config = dict(
    d_model=128,
    n_head=4,
    head_dim=32,
    norm='layernorm',
    norm_eps=1e-05,
    positions='learned',
    qk_norm=False,
    bias='all',
    parallel_block=False,
    init='uniform',
    lr=0.0057,
    beta1=0.95,
    weight_decay=0.084,
    warmup_steps=200,
    schedule='cos',
)
Each number is 200 + 40 x the weight over its row's rms, rounded and kept within 0 to 999. Layers, rows and columns count from 0. The size before them is the row's rms in percent of the matrix's.

# layer 7 attention value, 128x128, rms 0.141, rows 84-127, columns 0-31
104,238,261,172,204,269,218,172,181,210,191,189,218,163,173,257,225,219,223,264,174,242,265,208,204,217,217,223,197,196,242,207,257
084,245,180,297,246,178,269,201,146,183,183,185,172,198,113,170,221,241,205,206,224,250,228,210,114,252,183,189,199,242,132,182,254
101,149,245,215,169,206,232,262,227,149,178,181,136,195,236,244,183,198,197,175,193,186,163,211,167,235,197,298,244,177,230,250,140
091,247,251,291,214,181,273,212,185,239,193,226,213,139,270,178,138,187,154,214,192,100,216,174,220,216,163,195,223,199,198,156,188
101,227,227,182,249,190,249,153,255,256,217,196,264,334,199,224,183,194,291,183,213,211,214,168,140,227,154,183,189,203,206,149,159
096,81,169,220,149,202,281,171,209,217,186,180,185,167,214,147,316,169,223,198,189,187,185,242,209,207,231,163,186,198,192,180,183
092,220,225,231,261,150,212,246,186,151,229,160,236,196,160,280,191,195,79,213,199,191,174,204,243,166,153,222,207,245,188,138,239
091,150,234,219,161,240,127,204,220,263,190,201,178,264,248,187,213,131,193,216,186,202,189,301,242,113,188,205,170,213,221,187,247
084,293,194,228,208,222,226,194,223,178,160,181,187,179,230,214,258,173,159,219,112,170,140,180,239,273,207,219,216,170,202,161,209
084,236,190,140,226,181,226,213,100,218,245,193,265,136,217,169,184,206,219,164,177,169,245,230,158,166,211,259,223,180,175,172,204
091,197,203,235,145,203,192,158,256,167,251,239,242,263,167,219,159,206,158,202,149,181,139,161,187,251,198,206,215,157,187,219,253
095,243,239,183,254,144,244,216,228,193,228,178,179,180,201,203,199,208,168,167,173,174,195,256,246,207,282,216,203,195,198,202,172
098,231,210,190,152,250,224,198,145,183,119,205,184,203,203,222,216,227,257,247,178,126,191,216,234,157,180,202,136,197,207,148,177
113,222,211,117,184,209,208,184,204,96,188,247,218,290,223,227,220,245,267,196,231,134,217,219,200,174,163,200,187,202,212,193,222
120,146,236,280,191,216,241,177,192,169,209,191,248,200,180,258,187,165,239,274,183,212,170,154,135,166,180,186,212,181,211,228,204
110,210,177,161,219,154,169,187,212,250,205,132,155,219,165,219,205,224,235,194,290,249,188,233,207,241,212,188,148,169,232,162,180
109,250,252,212,199,294,218,199,179,188,163,204,194,167,267,158,203,140,187,224,168,193,217,106,212,187,122,191,161,172,195,222,279
122,233,239,188,204,175,207,229,164,197,231,124,214,181,259,169,220,277,168,248,133,212,256,242,166,265,210,165,147,205,232,189,216
117,271,224,221,190,212,205,155,191,230,185,155,168,189,207,300,163,219,157,211,197,147,195,159,237,152,200,222,176,160,223,177,187
103,251,166,198,194,243,125,229,236,230,165,264,233,248,140,254,109,259,214,257,202,167,123,244,259,199,149,120,285,184,227,204,211
116,171,141,204,232,217,103,196,181,143,136,208,304,211,260,171,247,252,159,169,213,153,229,150,183,226,174,161,204,189,208,260,97
108,228,263,180,200,267,149,196,231,223,223,168,228,207,169,156,280,196,194,164,180,174,224,132,207,172,200,130,120,240,259,205,260
112,142,223,182,162,112,234,220,187,275,232,166,205,162,185,183,184,208,250,137,219,201,216,146,218,210,290,225,229,175,302,141,205
116,215,257,203,215,236,239,249,225,185,173,225,192,235,149,199,207,167,211,149,129,261,176,218,199,244,180,241,163,99,152,263,173
103,184,223,202,182,210,125,231,235,189,175,162,188,156,281,202,163,187,200,202,99,215,221,262,185,177,203,238,185,272,214,223,152
116,189,211,201,202,272,193,145,257,167,184,280,190,203,218,133,229,198,230,224,202,223,176,220,159,228,277,224,195,185,218,258,247
109,192,200,131,78,163,229,204,149,132,207,221,207,168,216,219,206,257,206,208,245,237,165,221,146,152,221,191,269,217,203,207,208
117,161,166,152,171,197,172,199,219,128,229,165,239,272,187,122,186,217,184,260,201,193,157,228,128,183,207,217,260,230,190,217,205
097,227,243,196,160,250,177,168,165,272,170,260,151,187,178,141,173,251,202,292,205,243,178,200,250,206,160,195,205,202,213,175,148
115,155,144,194,191,190,154,241,208,212,239,178,162,182,90,143,194,244,192,174,193,205,189,234,205,141,226,174,256,206,221,308,215
113,178,149,257,157,274,182,229,219,188,187,223,233,158,221,168,186,221,196,220,161,177,186,175,266,155,231,137,134,151,242,137,167
133,196,227,209,138,223,218,139,231,295,222,286,214,165,154,228,176,176,175,191,189,211,214,220,274,263,176,152,209,264,172,178,226
105,140,220,212,155,248,287,213,222,159,198,147,136,188,235,207,224,234,160,235,114,153,158,270,135,164,207,216,187,190,162,227,231
099,213,207,201,171,247,239,214,185,204,142,253,175,190,226,244,276,218,221,151,199,170,167,192,262,174,228,240,231,119,216,136,173
110,161,146,168,173,298,221,231,188,169,125,207,278,236,203,179,207,248,180,170,199,175,191,226,203,135,203,177,195,150,201,261,147
111,205,141,169,213,212,130,225,220,232,194,242,171,179,224,226,242,314,175,245,226,166,128,203,170,206,211,131,234,236,231,110,144
104,114,188,239,177,283,214,171,243,265,198,146,210,197,235,239,172,209,107,214,211,220,207,216,213,268,141,170,204,252,204,165,88
118,122,224,287,188,175,197,153,177,213,180,178,196,141,191,182,262,200,246,164,177,202,190,222,207,186,208,149,286,140,227,160,232
117,258,217,175,131,211,197,167,201,197,199,181,255,292,103,184,211,152,167,305,162,206,174,169,191,180,219,226,201,198,162,152,182
119,188,191,175,273,208,120,185,197,195,191,170,171,158,213,163,273,195,245,212,197,225,201,242,194,219,189,191,238,198,230,215,288
107,244,126,271,169,188,205,173,172,249,193,198,228,259,162,188,176,205,166,183,252,258,156,169,240,134,178,160,203,112,213,213,192
115,180,180,197,228,215,242,148,224,189,185,292,190,186,130,173,178,138,224,242,161,215,234,171,176,200,212,192,267,170,291,241,288
106,188,261,177,157,215,274,211,205,177,169,256,223,263,234,190,208,196,214,196,230,196,221,218,232,183,236,223,162,211,218,147,233
113,215,195,250,276,215,252,130,259,217,167,293,223,135,227,197,126,218,144,157,177,156,191,220,174,114,96,216,195,219,229,182,209
# layer 7 attention output (transposed), 128x128, rms 0.122, rows 84-127, columns 0-31
104,158,189,178,211,185,245,187,197,183,205,203,163,201,222,179,162,222,205,154,149,157,244,210,191,170,192,190,204,168,179,164,220
104,230,262,144,158,211,148,165,278,198,294,193,202,205,254,204,147,180,216,250,193,134,234,206,254,158,201,201,191,157,250,144,137
113,232,146,224,185,244,181,183,199,268,203,171,254,168,133,175,185,213,191,172,148,232,163,237,205,144,200,94,207,157,159,132,216
102,219,108,173,213,213,181,167,125,165,178,213,212,278,141,217,192,198,277,162,252,270,189,236,207,227,170,154,216,151,180,187,183
106,182,164,224,215,218,173,294,158,174,241,201,125,89,177,179,134,156,124,222,231,204,185,243,265,213,161,191,210,165,153,214,299
095,308,214,185,226,182,139,194,193,229,113,189,212,190,247,230,90,243,150,200,178,201,195,167,199,186,195,185,140,197,120,253,169
100,239,202,165,219,253,168,174,204,334,208,250,203,221,232,153,233,224,203,166,196,175,177,244,162,240,224,185,217,144,225,217,229
102,206,173,166,234,133,248,155,146,214,216,237,157,161,195,167,218,266,212,199,196,129,227,169,156,176,228,180,218,185,221,161,169
098,85,209,203,184,194,185,223,190,276,202,180,184,190,136,165,136,196,261,218,181,238,248,200,173,134,268,207,204,234,187,218,203
094,116,240,271,184,210,178,308,286,184,190,193,202,201,244,218,216,195,227,205,188,224,140,201,266,195,159,159,194,206,215,220,212
105,155,147,174,291,197,197,228,253,208,162,196,204,163,189,199,218,174,175,235,223,279,214,207,207,238,213,234,222,156,142,169,134
101,224,147,274,161,226,129,148,117,146,229,140,177,200,166,200,196,177,149,184,181,225,189,148,203,181,194,148,233,193,220,213,190
098,165,200,205,208,233,261,268,192,235,268,207,234,221,262,244,218,222,203,299,208,232,153,130,198,242,205,192,300,159,198,213,191
103,242,221,183,174,155,209,204,183,168,190,194,203,176,206,168,132,191,189,180,188,159,169,303,207,142,218,276,225,234,184,203,206
113,240,167,202,173,114,222,131,228,239,189,169,224,215,187,190,165,236,206,217,130,190,166,200,149,134,180,216,197,321,181,212,175
101,252,171,216,253,166,210,248,131,149,253,216,206,119,215,211,228,216,219,211,208,189,203,167,211,166,275,226,187,133,194,219,123
106,262,147,226,216,249,201,137,246,171,162,130,235,157,215,194,246,207,196,159,254,160,155,252,190,251,206,235,238,148,154,228,154
107,160,188,191,203,114,215,204,151,207,164,239,172,196,272,152,180,247,219,209,209,208,314,172,209,145,179,176,151,161,210,205,151
111,166,235,187,163,119,235,218,211,255,251,157,181,184,218,214,159,213,202,189,233,126,102,228,196,218,168,96,158,171,155,247,192
103,222,238,184,184,223,177,122,162,251,241,236,123,269,203,197,194,159,188,212,174,152,204,125,191,141,166,158,185,168,178,194,222
106,170,230,130,227,266,211,271,136,227,285,235,172,196,206,115,238,127,190,170,161,221,189,212,213,188,187,184,138,137,205,173,144
101,287,190,238,245,215,144,244,206,178,216,141,189,209,218,260,200,206,166,148,274,262,147,206,190,220,198,152,215,221,146,214,193
103,186,216,198,196,163,219,251,160,257,163,200,129,262,201,202,246,191,248,155,157,214,159,222,241,243,193,242,128,252,268,194,233
103,220,170,233,197,256,195,212,236,197,245,214,273,205,193,208,264,178,208,253,166,143,195,162,254,191,186,195,238,291,138,156,210
097,209,103,258,247,188,144,195,202,179,236,218,211,125,194,153,168,223,228,207,181,197,261,212,186,247,221,177,256,91,199,232,235
108,135,199,228,177,199,202,167,183,183,236,176,192,122,169,165,201,229,140,173,158,216,228,288,209,190,197,164,203,180,166,108,247
093,180,138,191,248,237,229,212,185,175,100,267,181,208,199,222,243,278,238,229,190,149,183,263,131,208,266,252,228,251,222,246,258
104,263,166,142,139,164,169,257,207,208,126,197,217,265,123,176,165,192,161,189,213,182,223,238,199,204,196,141,248,199,201,128,253
096,177,204,258,144,188,189,201,129,196,191,180,159,199,234,219,200,170,149,224,227,201,145,121,269,152,189,173,238,167,231,283,201
103,225,186,155,269,218,255,188,203,129,122,206,176,191,316,255,100,194,151,228,221,229,196,190,255,241,206,163,267,192,215,217,193
111,187,218,209,189,210,175,202,206,192,229,181,195,179,193,212,185,168,276,144,267,133,214,143,130,219,202,251,175,192,202,200,146
112,231,196,175,138,233,244,215,143,214,125,180,237,200,149,246,231,210,201,192,154,276,214,181,255,148,236,219,221,211,197,197,132
098,188,222,207,194,213,211,137,271,157,140,208,168,238,206,152,204,177,211,152,198,248,232,212,184,222,206,169,169,219,211,273,254
098,242,242,172,206,239,149,120,244,161,259,206,242,131,221,187,277,142,199,216,203,206,176,246,222,201,254,276,123,191,213,186,263
097,178,199,204,177,246,349,195,178,221,217,214,187,177,205,194,201,250,241,140,194,247,174,157,305,244,224,174,192,228,215,177,137
104,161,269,226,267,199,229,188,182,190,202,235,186,203,220,194,197,125,247,145,200,191,276,191,200,137,282,196,179,216,190,230,265
113,171,167,160,180,157,250,227,235,193,182,226,222,250,214,157,280,212,119,193,238,132,269,124,245,206,261,213,171,137,210,224,146
115,236,247,146,190,215,204,234,222,214,251,298,191,184,270,185,170,161,308,241,192,204,123,202,219,151,213,190,198,207,211,245,229
101,232,180,298,126,199,223,210,205,158,202,133,245,264,228,295,205,182,230,250,176,127,146,261,196,248,160,145,217,133,178,242,176
107,190,199,236,193,173,150,215,189,163,198,240,190,169,224,233,88,181,234,233,154,208,251,259,267,298,252,213,177,156,235,165,152
101,208,201,224,152,230,254,234,155,171,161,187,225,217,141,207,151,254,222,250,138,203,159,110,198,143,212,128,125,222,227,200,210
106,183,166,220,215,150,237,241,228,186,251,258,195,215,183,208,166,133,233,172,136,227,159,279,217,170,177,151,164,271,166,201,187
101,163,206,223,183,198,224,110,217,214,262,155,315,174,235,192,240,183,204,212,205,217,199,234,198,260,190,214,250,230,190,194,203
099,193,187,226,213,236,209,171,188,222,149,235,204,155,216,219,223,122,183,301,269,250,216,224,146,155,241,182,198,202,237,238,154
# layer 7 attention query, 128x128, rms 0.14, rows 96-127, columns 0-31
115,154,166,235,162,229,173,208,193,215,141,194,207,175,185,265,179,138,206,190,254,210,240,257,245,240,266,189,228,219,155,208,182
138,196,246,177,187,186,160,193,268,189,180,194,220,201,175,132,188,246,127,166,192,255,256,197,249,226,244,195,205,207,189,207,182
098,146,177,234,202,173,239,216,285,212,167,203,206,213,242,199,208,197,186,170,207,182,125,163,172,122,221,199,246,250,282,221,207
125,260,179,235,208,214,172,173,165,151,213,169,193,137,238,235,174,198,185,165,98,236,189,195,200,247,215,217,267,198,144,193,226
116,202,193,202,240,190,182,207,242,274,168,238,151,241,185,219,208,245,194,179,185,160,161,251,200,200,282,162,96,174,206,120,286
111,235,180,214,227,193,222,229,180,235,187,211,197,154,215,270,145,244,215,262,228,244,190,183,154,232,166,135,206,263,239,173,200
121,210,268,227,216,186,168,173,188,227,122,232,192,209,161,202,161,217,172,146,170,254,264,136,173,201,230,215,218,234,211,180,164
110,248,164,164,180,181,147,194,218,219,110,250,153,183,239,162,165,241,154,215,183,137,182,186,189,191,201,145,190,222,203,219,177
101,223,215,291,215,241,169,129,176,215,256,150,128,222,156,145,191,107,198,199,156,201,281,221,158,186,200,238,159,197,184,152,150
105,180,213,206,151,166,221,186,191,158,255,181,181,151,226,172,286,215,240,153,222,95,219,255,201,220,214,227,173,207,198,238,218
105,210,173,171,210,271,248,206,162,200,215,256,154,217,238,257,226,214,226,178,264,220,115,170,239,272,140,129,205,143,204,224,200
107,153,172,274,189,185,192,210,141,279,174,161,94,187,217,200,164,216,163,130,188,260,116,167,239,132,195,155,174,195,268,296,165
112,238,173,222,269,169,196,258,186,178,192,231,160,181,237,206,114,184,193,188,257,213,185,194,221,209,249,230,189,162,183,264,207
109,227,203,212,176,213,164,203,236,267,175,224,149,192,181,199,240,202,207,148,189,156,226,153,117,131,183,203,144,240,221,235,176
109,254,80,218,277,198,248,187,191,185,234,190,191,188,271,198,253,242,174,203,246,210,157,194,186,222,283,262,164,90,194,256,207
120,222,130,268,184,200,115,134,159,170,193,179,237,155,239,247,249,172,228,269,194,238,205,247,249,196,209,175,247,202,166,195,197
107,221,228,185,112,233,161,260,168,190,206,214,228,242,253,178,186,237,217,208,196,221,137,135,250,170,223,140,239,279,225,170,238
103,173,190,209,152,199,193,153,181,264,137,158,162,234,190,243,169,213,235,147,192,258,229,313,87,105,234,227,208,306,191,180,191
107,188,199,261,194,130,164,242,187,226,276,191,177,194,222,230,161,247,271,211,224,229,166,176,131,130,172,177,179,283,210,225,213
109,233,266,184,203,243,205,163,160,170,231,222,250,230,274,159,201,152,217,122,212,148,287,168,225,214,226,186,180,228,193,135,234
097,246,182,206,234,160,222,154,242,235,113,169,241,186,233,178,234,130,215,185,222,211,218,190,180,240,206,236,197,168,212,155,136
109,128,214,183,252,239,227,145,183,199,252,280,197,244,272,217,175,102,195,226,284,112,166,106,219,188,174,205,150,270,225,198,159
133,224,229,255,179,218,154,131,166,190,203,177,178,216,250,313,176,168,209,159,239,228,233,179,276,125,155,208,220,200,171,216,129
109,190,248,247,282,208,252,226,140,178,175,246,204,199,237,232,220,148,234,197,270,161,223,155,233,219,120,270,195,179,179,259,133
114,285,228,191,180,171,147,203,148,149,190,193,128,234,210,281,181,191,141,183,175,174,165,209,285,237,161,196,233,123,211,172,196
109,250,187,174,226,139,195,167,231,236,277,229,246,259,287,221,257,213,282,262,224,228,157,103,174,149,186,182,184,180,212,246,201
110,166,280,188,232,187,230,220,203,178,219,151,193,139,236,130,215,186,163,174,195,220,196,254,264,213,236,99,234,148,205,145,158
106,131,224,188,183,144,233,76,154,265,167,226,128,286,150,196,175,182,197,181,209,159,211,176,159,117,222,241,110,219,199,230,245
104,225,157,227,175,82,163,174,159,207,222,182,239,195,136,176,204,230,173,232,237,112,275,207,252,191,177,265,258,220,247,244,147
101,207,285,203,201,234,211,247,183,210,226,295,197,207,214,146,250,194,166,271,203,200,202,189,213,163,278,170,217,220,160,267,145
115,231,157,204,99,264,222,172,211,155,159,152,259,178,197,191,217,201,175,247,244,209,191,99,216,250,244,248,197,195,245,220,192
116,199,293,224,233,219,167,253,224,212,250,185,209,189,198,210,196,176,234,217,223,155,147,185,169,172,156,210,190,266,225,172,155
# layer 7 attention key, 128x128, rms 0.141, rows 96-127, columns 0-31
126,189,127,212,203,137,212,232,196,253,169,170,209,227,201,143,218,145,249,229,304,226,218,178,187,203,237,172,185,164,164,225,232
129,256,249,171,145,154,161,176,222,141,242,245,181,179,198,141,175,190,183,188,160,211,255,155,247,99,237,153,163,198,251,199,137
100,178,152,279,168,192,176,261,170,208,181,188,171,139,176,200,242,214,225,190,188,250,176,164,136,206,254,220,230,262,234,181,233
119,243,258,124,172,181,120,225,217,213,232,191,123,129,249,179,126,165,218,227,201,198,132,232,204,207,233,155,218,236,244,212,248
109,227,202,189,229,185,138,227,181,268,171,175,206,170,186,214,258,168,216,237,204,212,215,325,169,220,178,193,154,293,236,167,258
117,315,162,212,242,266,147,273,215,148,153,200,205,185,208,198,166,215,184,183,175,268,202,178,110,241,195,199,177,136,141,107,292
128,254,164,228,162,240,142,196,152,249,101,239,205,249,228,188,168,229,195,230,167,197,228,213,220,198,182,219,199,258,209,195,210
120,308,144,212,268,198,231,188,155,225,88,226,230,194,234,151,215,220,191,211,203,217,124,220,188,255,219,255,204,224,196,192,163
112,222,215,207,115,254,177,208,194,237,157,152,208,194,214,121,189,140,209,183,192,195,142,216,136,191,187,199,203,212,164,161,142
115,270,190,241,174,168,145,228,205,158,268,217,141,231,257,223,253,187,188,177,223,198,182,244,255,189,216,243,179,181,197,271,284
115,208,202,117,201,276,217,149,242,141,215,234,133,208,289,171,223,166,213,185,251,229,222,223,211,259,185,147,204,159,202,174,166
117,191,189,179,158,199,184,246,190,224,199,292,146,187,172,261,146,201,207,155,207,175,176,220,162,203,134,135,197,248,143,220,225
123,166,212,202,251,190,189,232,155,211,194,223,207,217,108,210,172,168,197,219,256,216,237,179,210,264,200,166,125,231,161,222,260
110,175,192,224,247,265,158,199,99,209,213,236,155,200,202,188,260,170,158,238,213,169,163,189,211,202,240,224,215,134,187,227,186
110,207,133,217,193,196,211,157,182,228,258,272,113,120,192,211,185,204,194,152,149,203,175,244,196,264,193,214,184,225,83,176,208
114,204,193,185,165,138,162,208,222,149,207,265,234,197,211,195,188,172,220,188,196,164,213,210,124,217,218,173,182,205,223,197,257
111,253,179,115,138,202,138,210,145,252,122,266,206,151,233,179,225,211,252,219,176,259,301,113,187,123,188,200,145,259,212,176,201
103,181,150,250,225,218,199,227,212,223,104,207,230,234,207,157,185,143,222,164,139,195,226,279,164,175,197,229,249,189,127,227,200
110,183,147,242,246,261,130,318,270,289,178,146,251,216,200,251,152,183,270,174,201,198,184,183,202,155,222,203,234,249,110,155,205
114,195,300,246,311,251,267,205,207,171,287,274,201,226,175,175,222,171,201,169,182,195,269,158,256,198,244,200,131,220,248,167,240
108,169,164,128,227,158,172,175,242,182,144,188,220,155,176,184,213,111,219,275,241,188,198,235,209,200,163,245,253,157,185,217,175
117,246,227,190,209,258,211,184,223,253,210,251,164,183,214,235,244,172,233,210,303,248,165,150,212,174,250,219,226,267,221,203,170
126,223,249,176,178,259,189,182,140,166,185,166,173,196,219,213,211,183,175,158,253,207,251,254,295,135,109,156,232,206,189,216,189
114,227,232,215,218,283,175,239,140,158,178,196,150,163,171,223,185,150,256,252,219,225,252,180,172,253,170,208,274,158,190,229,148
115,260,143,163,159,241,208,233,203,182,267,202,138,211,227,213,161,204,209,200,168,192,192,200,162,129,222,186,220,175,230,177,221
106,272,209,205,134,199,144,184,216,224,245,252,235,188,245,231,238,220,203,146,244,202,205,169,155,238,226,212,259,188,187,206,205
120,238,241,160,195,130,196,182,191,160,222,135,270,174,227,166,207,87,231,200,206,240,174,231,178,192,225,137,281,177,244,148,142
107,180,217,238,190,225,160,133,241,283,194,252,118,255,185,210,231,226,171,214,194,167,211,218,119,185,173,196,152,191,176,304,196
116,221,158,249,185,210,204,170,154,167,209,160,246,266,146,244,199,196,228,277,199,174,267,93,159,231,235,229,267,229,232,189,185
106,159,187,155,160,229,183,310,179,182,232,231,218,184,236,233,264,183,189,184,214,131,174,142,200,176,257,199,178,188,204,275,207
117,201,222,229,191,237,200,180,261,162,202,212,283,148,173,229,208,224,173,156,167,266,264,174,165,174,232,227,204,231,262,248,195
111,210,272,103,178,310,162,236,232,167,174,165,229,220,250,214,283,181,185,198,187,277,178,174,228,170,213,230,247,271,181,199,201
# layer 7 MLP up, 512x128, rms 0.15, rows 0-30, columns 0-31
106,230,177,193,189,238,260,196,196,186,125,158,199,101,190,256,177,232,212,239,101,200,241,205,312,187,215,154,270,235,266,242,242
104,246,285,166,192,176,198,226,179,188,139,149,204,171,159,268,150,183,132,178,214,169,116,161,150,174,247,159,250,289,165,258,135
061,176,183,199,224,117,231,198,252,137,177,268,161,250,241,174,202,203,197,233,194,190,187,201,197,171,197,188,173,197,273,206,194
110,142,150,254,209,119,175,260,178,187,190,268,209,181,230,225,205,209,263,266,212,171,204,187,234,201,157,228,269,166,184,219,174
098,201,236,221,227,181,211,178,212,282,166,246,193,230,209,204,180,192,162,145,201,143,263,191,358,213,244,148,201,189,202,151,244
088,64,138,166,138,213,154,163,201,181,179,130,192,217,219,233,245,161,136,106,223,205,216,206,158,201,252,230,207,223,176,220,229
100,105,232,290,216,257,190,204,164,162,222,242,253,210,207,167,123,235,165,217,232,121,198,240,215,262,251,157,189,170,304,142,262
094,137,158,234,107,224,219,136,218,224,247,187,234,168,194,186,220,168,149,220,263,173,250,214,210,201,193,228,211,221,241,267,234
120,234,286,252,303,249,251,242,238,230,187,185,194,230,186,202,202,228,206,222,209,227,225,210,182,242,210,237,157,237,118,188,142
103,121,195,260,185,230,212,203,210,157,176,166,182,141,130,105,178,200,188,142,307,168,235,162,236,154,169,183,190,169,213,154,221
106,221,239,204,125,190,215,212,145,161,226,149,159,153,160,146,197,181,197,216,154,117,205,244,228,171,227,211,210,273,166,233,308
099,258,206,187,232,211,200,269,233,178,241,183,196,222,190,220,171,107,242,145,204,192,215,249,241,160,202,212,256,181,124,239,137
112,119,136,175,140,251,145,208,212,264,222,148,183,104,165,189,180,186,184,130,146,94,272,162,173,155,233,228,290,160,207,198,218
089,186,172,239,172,262,162,171,178,166,195,219,205,178,186,180,203,168,177,180,232,192,261,163,266,162,137,263,244,200,185,106,258
116,186,188,216,191,183,218,193,194,268,170,184,233,135,142,210,213,188,233,202,178,231,171,184,226,217,103,183,203,247,229,156,170
096,283,183,174,266,260,201,192,242,225,171,213,174,206,243,245,188,164,216,206,135,149,129,151,159,202,243,237,207,232,256,145,169
103,184,179,212,183,198,180,193,195,123,222,153,216,167,241,194,173,218,205,240,225,205,209,227,240,234,192,144,160,277,201,245,184
122,234,170,208,202,233,215,190,177,190,109,141,169,193,170,188,147,190,207,194,190,189,230,132,233,177,251,181,183,160,194,156,246
093,180,193,194,196,272,130,165,201,173,260,186,266,195,197,185,218,154,221,229,204,254,206,157,254,222,142,167,165,217,190,200,255
101,198,134,147,240,240,167,160,223,184,196,264,162,175,176,195,143,191,247,221,173,180,194,228,204,230,165,160,252,268,135,186,199
085,198,219,236,174,171,213,214,249,235,203,182,228,184,187,232,217,234,204,175,225,209,143,277,207,205,209,197,194,233,192,221,163
107,270,183,140,341,168,213,166,154,148,153,184,299,226,193,244,190,221,185,151,245,181,245,151,173,167,243,143,179,155,221,174,166
092,268,171,227,217,202,227,216,266,155,206,209,198,212,176,148,199,211,158,171,171,142,303,217,199,231,150,231,223,324,174,153,165
094,129,168,203,176,206,195,214,211,267,148,181,118,151,145,144,131,208,185,212,156,208,235,203,188,247,106,188,137,175,238,184,209
107,187,223,176,111,245,169,205,280,184,288,242,208,198,169,199,184,215,250,204,318,204,134,192,87,206,218,257,255,198,177,230,177
116,230,171,154,208,308,244,184,163,186,230,157,159,155,212,214,177,172,236,199,181,212,211,157,152,158,244,246,190,97,180,236,251
105,171,134,220,139,191,199,183,247,182,190,159,177,223,172,212,193,228,186,252,265,217,195,241,215,206,191,197,223,63,183,200,213
069,200,274,220,219,235,213,124,79,176,233,178,210,236,217,275,175,215,215,154,144,184,205,203,249,173,215,144,146,241,203,194,151
099,221,177,176,204,255,144,217,216,172,159,234,239,163,164,154,216,229,289,220,220,186,215,185,217,231,199,198,187,233,230,256,258
099,124,125,263,170,219,200,122,241,151,173,180,207,200,245,204,253,241,203,193,149,217,165,262,237,129,227,195,212,168,134,174,233
126,200,214,224,238,176,241,202,218,224,183,126,177,232,207,192,252,204,263,195,229,196,232,163,263,173,195,157,190,232,212,213,230
# layer 7 MLP down (transposed), 512x128, rms 0.139, rows 0-30, columns 0-31
106,229,217,236,124,157,182,200,231,288,153,184,201,200,237,220,277,211,235,181,230,146,209,194,171,196,227,185,286,159,196,222,196
103,167,150,237,172,193,226,208,240,231,217,174,182,233,186,240,169,199,210,256,145,167,206,209,158,292,141,257,213,183,134,198,190
083,233,270,212,198,174,165,189,215,206,217,163,242,217,202,218,183,229,148,170,146,173,205,228,188,183,187,218,224,165,179,185,178
101,253,221,185,266,282,211,216,222,179,188,240,176,264,145,197,269,182,154,188,173,258,167,214,124,261,165,152,121,130,211,227,201
107,153,200,154,276,110,279,226,226,191,181,136,182,122,198,227,184,187,200,208,166,191,208,184,174,145,194,221,145,184,162,221,179
085,206,153,180,188,233,196,255,162,244,254,174,183,267,241,184,205,150,193,170,236,163,184,142,189,151,199,233,228,191,175,207,217
096,180,159,162,200,266,166,165,255,228,256,200,161,219,232,165,213,240,236,202,180,144,183,212,219,137,191,200,184,154,231,149,254
103,219,175,201,220,194,234,213,258,209,192,200,201,166,204,141,256,176,234,209,236,199,195,173,219,229,212,239,223,192,160,128,234
112,220,103,241,239,177,193,202,141,182,146,245,173,263,178,226,186,257,226,212,225,219,210,145,257,249,169,217,201,164,131,161,201
108,201,138,181,240,220,263,209,217,176,185,246,150,194,203,241,196,194,193,205,197,239,207,180,193,180,150,202,221,221,191,273,182
105,200,214,152,213,226,150,100,199,136,145,217,232,258,228,290,181,185,155,144,183,246,193,252,201,222,163,169,206,194,231,167,84
090,171,233,159,134,189,202,181,268,161,248,163,174,121,200,189,216,194,236,221,219,174,280,175,269,212,207,178,184,167,200,201,234
115,254,254,254,192,239,243,271,216,205,216,223,211,239,176,181,196,229,135,204,218,245,252,212,121,199,125,219,180,194,242,192,228
091,222,173,226,209,116,219,175,168,80,170,207,209,218,173,242,206,156,198,259,243,156,164,265,234,205,159,193,229,261,228,121,223
115,141,294,220,213,186,225,209,135,124,208,229,156,171,75,243,164,170,132,212,208,178,175,184,238,266,180,176,175,160,228,195,187
097,219,187,200,161,145,118,271,150,140,170,232,201,254,183,212,163,260,284,213,243,135,254,141,143,208,263,208,164,223,183,193,214
096,175,195,148,201,269,269,217,214,263,265,199,209,228,160,214,222,153,244,145,225,252,223,129,217,175,249,214,146,221,203,202,206
110,180,213,185,160,148,189,218,189,181,169,283,167,256,146,142,187,212,225,230,185,200,173,225,316,201,204,139,200,204,213,155,204
088,172,208,243,220,226,173,172,251,201,200,178,217,162,232,197,179,206,158,163,196,245,159,236,176,183,173,207,132,207,169,151,261
096,187,149,137,200,239,155,219,170,144,98,193,231,273,157,188,224,267,189,237,197,207,268,213,188,267,192,194,210,257,203,162,160
087,215,264,196,215,229,248,244,223,168,196,212,212,257,210,245,206,196,147,161,191,177,190,143,264,188,201,173,205,235,210,154,154
112,172,188,236,204,197,167,162,273,125,204,219,141,211,145,261,227,239,177,172,173,114,255,228,207,144,234,212,151,195,213,206,270
098,194,229,276,237,244,148,251,175,178,217,151,160,188,229,219,162,253,185,254,186,211,180,214,120,226,234,181,233,190,128,223,171
077,257,133,210,205,191,212,206,255,146,260,167,155,218,284,193,156,195,227,158,252,254,185,173,201,109,213,256,256,210,175,207,183
104,219,244,158,170,203,220,229,229,167,232,185,236,121,279,195,261,218,228,199,190,143,239,153,265,119,154,202,283,245,177,186,209
131,213,233,266,195,237,230,228,186,129,222,217,182,253,219,189,180,220,162,245,209,161,209,204,130,233,229,248,195,203,203,233,217
089,312,122,247,205,199,250,163,216,174,210,189,195,218,188,234,149,216,146,175,267,200,218,262,196,223,185,197,255,209,169,153,160
086,225,197,204,190,170,157,243,202,231,181,166,230,185,207,172,268,181,145,193,208,244,191,285,233,249,168,203,229,205,171,181,286
109,199,215,236,160,212,197,186,164,184,250,190,157,203,223,217,195,196,133,158,130,114,172,197,185,204,110,261,251,207,114,193,200
096,218,201,193,207,144,155,174,157,156,195,253,248,189,161,279,205,263,228,112,258,238,185,172,258,160,221,214,155,210,183,203,161
103,247,161,154,273,253,268,235,215,206,171,160,227,211,187,187,131,199,195,163,207,183,263,168,183,155,230,280,243,210,204,190,160